Weights of a small GPT-style language model, trained from scratch on English Wikipedia.
Architecture: rotary positions, no biases in attention or MLP, tied embeddings, normalized queries and keys, capped logits.
Training: 782M tokens, 5970 steps.
Each number is 500 + 25 x the weight over its row's rms, rounded and kept within 0 to 999. Layers, rows and columns count from 0. Numbers have three digits each. The size before them is the row's rms in percent of the matrix's.

# k: layer 4 attention key, 512x640, rms 0.0422, rows 472-491, columns 160-319
# q: layer 4 attention query, 512x640, rms 0.0419, rows 473-492, columns 160-319
k472 097:486495435496514483473491454539544423513491512533469466520541493478524507506473517494497506540529462482491524486455501494489460470523475507505493466517537488486545484445523533504451540597510512507502513485525453488515497523482539474517504496505497490498487529491526503482464508503519562445506478508449468499467491516506484500527543500481421521532523484520520504483505499496497486502507501502456478523471500516502501495510469518510456507508513518484517473500529474494480520519522471
q473 103:491535494490502494516510483476490531482506499533473489473469491498511482526545505494465504490504488502510470532454467457473526527474552504528452521468477537510503468479516496482475505501506508511475506478451523464462490518510452511504478524459523506527456471470504481470474522468506494397495514523509472472484510504504498499449487457534517418497524544491505509486509501512495487505488547521479528504501500503472475501515492534472530525529492510540477503484505524504525493538482487
k473 110:507524512537493542485506484493504516505456482518494523521517528502543472483505474491499475499445529570441490506516480509523443524524536469536509508514488467521545520469492534516506486481487508506538499511469510482521522504486578491523499483513483493477495492536483482530466519550511458578531497491505530491525518499523504491484477479511505461504457505505501493492506508477491454492521525536489519471518457483527504501487508515499507532499511502515502510497500510470510514505516521
q474 098:542480443504510543499485493476535494496520488444490498471494482502532516492493523509514474493447531517519483484543494502459515456502464497450488503448496478493541517499520488473528474487490516535502526496482452439499503489466523496473509485512495505495512509532468458481528502482501508481476531512517499483495493456491507504531467509520479535526500514489542491502477512470511493540488419488482483489589509533502496506453481531507520498458537488475474470503512499505492465517526486
k474 101:480533519469510539504537476456516541535471524494490485487442516536526507507489511527467528498492527519500480498528474528495454538521531518505499490509502493493556502498548511449482500508513464477484521462495541509516504508466452468551503529492522445489513486485490491512512459526545438537496508492526483526481462514498523473494490500546512503518487471496475474473474529495500493574498496512552505498518499551520508498503463565490536490535497503507494540514521494503527502495502503
q475 101:506513524462478524503502511517516491473532531507561549482521497489493482525493542487499456534482487489474446459551498493487500516504503497504505509486540496530490538517504491518514513513511499473536518529496507499509527469493512480515509511496492462520502456515504486498508501512483451519503504543479499501478480463512519495469559505475496479506518531490473527512514497520513498480469503456527491567467466532517490473494551536478533445466411524470537471518528501465502525497469523
k475 104:500458499511472490509560497501480516461485519494432503511521506474468472479499449527478497449529457483564492506487479509473510533464486491470514520515523480494471518489507532504473495502551459534500467472481492507493522543515470500467488499479495515440466506481492507505528477549511504511499514464525532505533498500495509521500479516552505523558491488494504533483497492517509479516505464520508537474509499464497467523551502505533462507487519479533506477497474473484501457525471479
q476 098:550483536552488487494449501485467490485516491522518502465475449523540480530483471505510470488506493506515435507514522474521526513508551512501496495488516510473458514523471503496508461475489513549492513556474494521513490481503486537451514440523485525547471528531482451522486499480526506519512509500498488496505517539526510526533476495495540485487494500468487493454480518515504483491531519465474495511498491453524501443529449504502500527461501497549486522489530497493506535545468506
k476 104:518516465490523495502451539506513492535504497507474474521523513493526528502506498534479532505539461548550511503519517515532504538490485506472493511525493493535494482479532503512486460530525504483533539482464514451526486490505483481529562497529515492522497469473488491453536505490541525511509501467516502506497498485554457493510440533467495508493512469546502486539501530488452460498490451488540479465471522479541501512473487533461464523506526480515488513549477481533501445472444500
q477 109:498520542491461467465520522481518496467503467495486532500464498524443476480470554470483470534517476515475514474497488507528527469529461543528499508478537494536496576484546485523519513525507501485467481548490541433512512511518485487559523499514493497502493471481501493543475526489480528523479505503487506513487503481522500489497464465487490511554484513518500475487480489492485547527550477505466506515526456516501482512488505500468510515457515506483511512472523521475469542520506491
k477 105:508485509503556455515495494480500504481541491453496507456496563493507528491438455479511486476492516507520511486510481465509551492541523490496460495473516490498507524520465483483491501539511518487523528465506466490522473459503509506479478543508524495517465500476501484531450492515511503492517541530500524455490499498502504499550584445468485525513543492516467491492525515488510490539520520530570518512475520506490506509512502543519483514492467498523479561521515499503466468496517439
q478 100:492483486472478502523457471514516466508487489539492486518523559543493532510484479492459435468491511490557486571528516487493521523507477504525535467461484498486467485505493497528496479475519510505481461537528482528487474501524514456523480477518492458492489513526549504535518536441478539534505436510452516561519489475561497516483453505482512511489495486472489505467531473504476454515506454510526498498541462513528492537468492455514536527452505473495491514541479527528517481495501532
k478 106:484523504510507540508490495489492494500492498505518487504486487535516539526445522506523524442474478497479536431507510522520489517534457497529485526539490491498520472492492498480510493540513571462533499515567522490503494475489505480516505457488470486518500449456534540473493480513525488537510519501471499499496464480507476511471512503505498454497496484496447470478482525515495508502505527489531484458501488542522502513486470527491521506531498507534509522511475508484497489509502513
q479 102:479493498510494499538489526536538486462517479481488511532490513499516498526480504458521488509514519447483496512533545478498510526493452520547523473506526513501506506506463509468497506505499487490513450470546499503506481531534483489492456491466528505505490470490500483554493464530521482533536495536480486493532504456550498488467486500530474497516500511506518548491463515488509475449466520494517504509464514478501501493549482517542508471450506454505494513459516480488524539493496537
k479 110:505542486455484479503490515545544475479497512495457520528515490515484508508509519497493514489546487473514473468470503519465523548484474509489488478519520505475489506494496559503507483542496492507463531494536466490517517514448451517468520494534510508483492509450492467431493509481500516437501486490492476523497494503510488496515543490466466517493484546499508493488544566521494498501502495523493502458478513494469474451476519510504487495486508523512517467465487471515509480479531482
q480 108:483509478502502487455500501495480504431452501523481500491488503505472484518525478501492565527506565505525484405545495488500492515486498510468491472502501521497504459481521546520482501493496493459476520537477509450506416515496532519496481554493493548503555480518510521502478490534524491514484491517520494502500539517493529498494521495520506495503514514517537521484480481524511513523460524460491479524494436486520517511488493523517531561550538534512504471503510558476508518507488480
k480 096:514488470518462488539500473484496505454494516477492507472484520548495465494494496526520466464532456467494543546539516475491503486547489479500500508509509490491492459498536471488536510466467537570497496516539502474485490456514545449517517485514511511476500520475522462459489521491542521488531532479474499471506524508520471501464488531457517496490501493501461505509509501475488485522502465433480449520504502514475510515499478518461503490545497549515504491534498489429511511498494529
q481 101:512531515441497460516553483521525491490497482494482510510512543470497546535507500451502534495552469499468514486446472544491478444496510519544473485484533508510449512509505543483523467488491481477491480517506476498508518452479538508523503494530475515476505489490475538477506496487482498487508503499468480513499518530494457498490472432451489476498496516509557498537475491515531502520510558490496504494523479494484463495516486515530499521487483501526510500471531493477483486494474493
k481 106:478451553517511511474520478467498493488516495500517456484535508543511537536559551470517507409534504496511489456462479505447479507499509501506469464520532524488471509523502547518507462499489505494511512460492513532511489526507479513455537524490521542508538520561496503453523500462498504467518519491483498508465528489485485491526485490551483495510503464535520481494484499510506533492482455477518528478487570505531485454493512519484498515500491472470518512476443464455482484513506510
q482 102:496511525496521499494451505498489484555479485501484523532528486511477453471515486542474543541477481497537508454507544508499487484521500506495478492540487506507495491503528484502440506491497478526478537530528519474491451536488496461519479466526528496494451498529468511498536512500510510504488504520518524516511481549489502526493497493506479507466479488451456495462554458569540477441521499487498477488501531531480524479513492492491478512491476505502492455476469481520488521507510471
k482 095:523446514478517458536509517453475461533508529538539494457501487499494543445483528511506530481439506509530505453478540492504507514474462444491494531534533471508514530494511523522519576523481517495514504505468496518465513469515533479510495485509491516504488489536503493488465496546481500511520494531464484498509491527514553517525494548519529544510509495491519454461446511475503499491534497471493472526566471525475458509469509510485456501495500500508524481541514530441564494535477547
q483 108:493500552499522521470585519449498536449477483519499506493494489521498534519472445494545528464505482512460497441512474537519546469512496517516495506522516482542513543514482521487481511548452515469500511510526524529483495472503492458477493459529515506550510504532481492544484539490490527492458471509484501534481481507562509498514490530497538485496479532474468486507505469493500479507490506535492444500500489467542476468483502518485472491477496451449502496479533554528499425500482533
k483 103:508464476488498533480463512477518470525532522501493528529529466513529455496484492473508500455610524511495496491492496476511495517506481487494547480514523469464518514537514517525554492445465454474527508523554527541481473524492506495484483512504481532533511490527457513536529528487554530549515526537489501460492503527468478529536505472480498494517510475505529526509503530515512475522498497524493524515466509511436470486545519529487534487474503454529501461538467467499502496527499523
q484 099:493491489526504494555509446472547505528474524466499523508485465487478503496481501515493473509534508451511503450488489496466504478481558494460450521527503520502488498515472515472518523500508474506490508469481519510482496484506512511452497552512489520472464469520457543460455476516467520465475496516518492511491505459484510510491496514504481541502491504471478531515480477496549518494480522491572505519499492536488485479532516507525546542499509504492540473492453488492529534526541535
k484 100:480485488540543500464488504493490520538481502476509518517515499434478541504503503488494515514517481467509497520470493495504492486532472502489482529490471507555523533460494514486467490501500479526521552513480454549485471517467481497534467505528500433522509470554501493461478497514525519484492481498561517473521506526477515483488536491527542484496524478521556523470499547493474473548439543476487494543549497536485488483461484506461455537498497487495544524482510489528524508458479461
q485 099:497501518504541516485519500463479530516489479515517488502521477495476493500505537432542476523494519506509532536476479508497491466528475446518502477543475504485465475534473454510540477482504493539514499469503487465480467497480476464495524512534533488466503501485498467505525508461451526454513511549497520536526492526471502512464514474497502502522504476545495518504520514478469539489496489490494489500518466520477518484541518503544500532528535505503520497543493503518501556511496483
k485 107:505497520492536505528503468516479498506456530529500590471524476492539490494498456513467524488502495523499504580508512545487497506494524482469529501472497450496503487457510505508481502547515517463512530492465528501514434501484489503484532494475501476515531524520488538498498529464524508456500470502502491507526510480533524537490540519481499496498490501500460504507503464546459466491475499519472503501525476489529501521477527505491514530493497498517523480488537501499519514504486485
q486 104:486536506524532492520504445530475476484488542492454560474490515485483479490503501512516484517508508488492526443488504541548495457509484488490521482507486481520506524528464503479525469496506488456499554546476520513537474526512489495499494510538483520471479502528485505503478473494526490539476486520492553501462520526518535507523486465522487514512467495469485507477532479487537501495483506530484506505510495495498491539459485521506460496504532484481509509481506502545499482498513502
k486 104:516520518475545505459454515513495462483539502496462527513471537490528547528504509462480521514492503507454464492496470528481518516510485499483482493513525494531488494546511469486539491537454522460483538518544488471536538534518500542464490516492470514495494518492474471504508511476511534519528485505494466498515466544508497486531507465484478467510513521506502497503514504466481499490515477527467523486516496531529481529502493508480482477463517495519485521454495435494542515507457486
q487 103:518493502510505489503501518502483512520515546469485490518520520501504480494500474533487498493472539560510504494545490488517514510523536474494511438497501522483506492479519479503468503477530501480495453488531466507513524472517517554508480518495508467560502482516504482532472465483500469468517488446463562512538506522536545445505478494494511477505520515482492538518516498518513512482538514482468460484481465459513496485502486456493506488509470473467518567514498516468459515484523509
k487 106:526535518487504529489537501482558497509530503494509544505531494484472500449511490520490512482486512451495499500541515491469512484495500493504485518503506481487506555476527492498459502467486476489461496545506524531465503461515494501538506514510524506513502520527493507468566526551518499506524507552493528500488501543413474479500552475486476564490503500476535505520508517548559471486441460502529480479509477494472523523499535494506517477510480535577495480501515518526513513524560527
q488 105:493480528500516559498530527536466461529467483478517504520559515468522489487529517508507544492486522461502563448458475524488501494509488462452511494514537455493520480529510486509489481550491500447473469519528488497545482529506487484527522504485521475449506497527502503494533532519494500515495529473508520541493531545481544524512436477525500514497479539509500476482509496510516498514509441458502487489496508518506460488484493500499466501509550500465517517511506522502509481507501497
k488 099:510511518500542489470525477504507544472498526527513510529526489509491509491516490495542555451499484516525492462531493486490476489527533482498489488474506481522487514451536494468539491488507521492506505466512535499530490498450533495505500455482503487537555476500579506505477502490464504494521484548501449476474551516509503514476480492494496488463522496525506431493532521522522556552497530481514485454443500514442502488503515471509509464508452463476474532496510508485498515504506490
q489 110:487505493498513525521514471485516489529472489517484479485460517500462522490466502492522511518482529497520503555476533531503496467486624490515463559531477491520496468506505482484508483470481519544467491498515507488540451475515487439486504498522544487478492531486488514515494515474502512523505502493513506509513521520450494458468475459474502534488478538496515532506468535511470502462475505473493513471510504494532535508495530508545493544512499480478427467477492518474510483468519481
k489 099:510492459469483488515477500483518511527537505533473485578537529470482482513545490504477534516483461517493472512504437438494466513525516501486485490516520463542522497506447505462535518496544484523518544506512452482463517471502488493549484490524493489466497528497493505524468507478488514532458499516521511527510487509503502501496503509523495487528489495490513534507519482504471471478481517492499537517467505565486561520532497501525520477516544486451520514488501500527479504484536461
q490 105:517475464471425467507485475497513503515502498467469506493528490514456491538491463459502497549457519493508486527497508521537481504534470490507502499503504483506509504505487525481483473521473489545510535514484474520538512505460553487481507516524557458461489507514512503454507475538507504495510529492460496556486511492498550516489503509517460524494499515520477545473490534496520571512449507509500476532499530527480494544541518502468473516543467488519512470507488534513523516510513496
k490 108:525482513462450499486514504511511506511473450474501504499540512481505478551455487499490517567496538496462413536541471500480492511510523504531506507515512539504512511489474517483541424525481473495499486471497539499478485540503499524471490506492518482500484477497510518494507483512514477502539476533487486502518505545460493510478500511476496488477475504450541467529528491498494549436504497499505521521464468542510512530483503466460499514537471548517511421518534470483481492489502464
q491 102:515539495503490526486478472477489491498497548503457457507509502521517492481547505510447481478475549463522462519539517517476532474458504522502500465507534478471519503526508461453497450464505484501477506436483509469496480491519474494475468465523506543461513480485499434493496525488503494471487491529510452514514459498499486483446511490468442487488528504459478493502520526469518501491500516483510482449516444453545466540502495506492485475500481490519521500471473462513488498483476500
k491 100:542485499528504489457511505531508491505495437481506510484478530506489513517514548485513544494452475473518497520481465514537502480529505502519502469474546505511473501529497556464477472526524513550489514486494493476531498551508480487454484508481452491506479477481485523490568458523488520463484477500521489454495514469486507472510520514524497491511484519505542484533541488507510434498502468512497540518563500519533517536485502460486500475510493460518523500486472474534499503469505521
q492 100:519508491498501487501472472513483452497520491510473501519531506506519489503519518493537490524526524500460480452516460467483497530533518508527526473488486530530472506469521542542506505522508511520560498571455509516540519510496521462459499481464501501500522464496503486559502495450511453520484504514493510483473530475485468505515503481542527546464546497511495522494521500486497495524498468471468530508525475483491503506494493511478467503449479525509516498528520497500463517461528511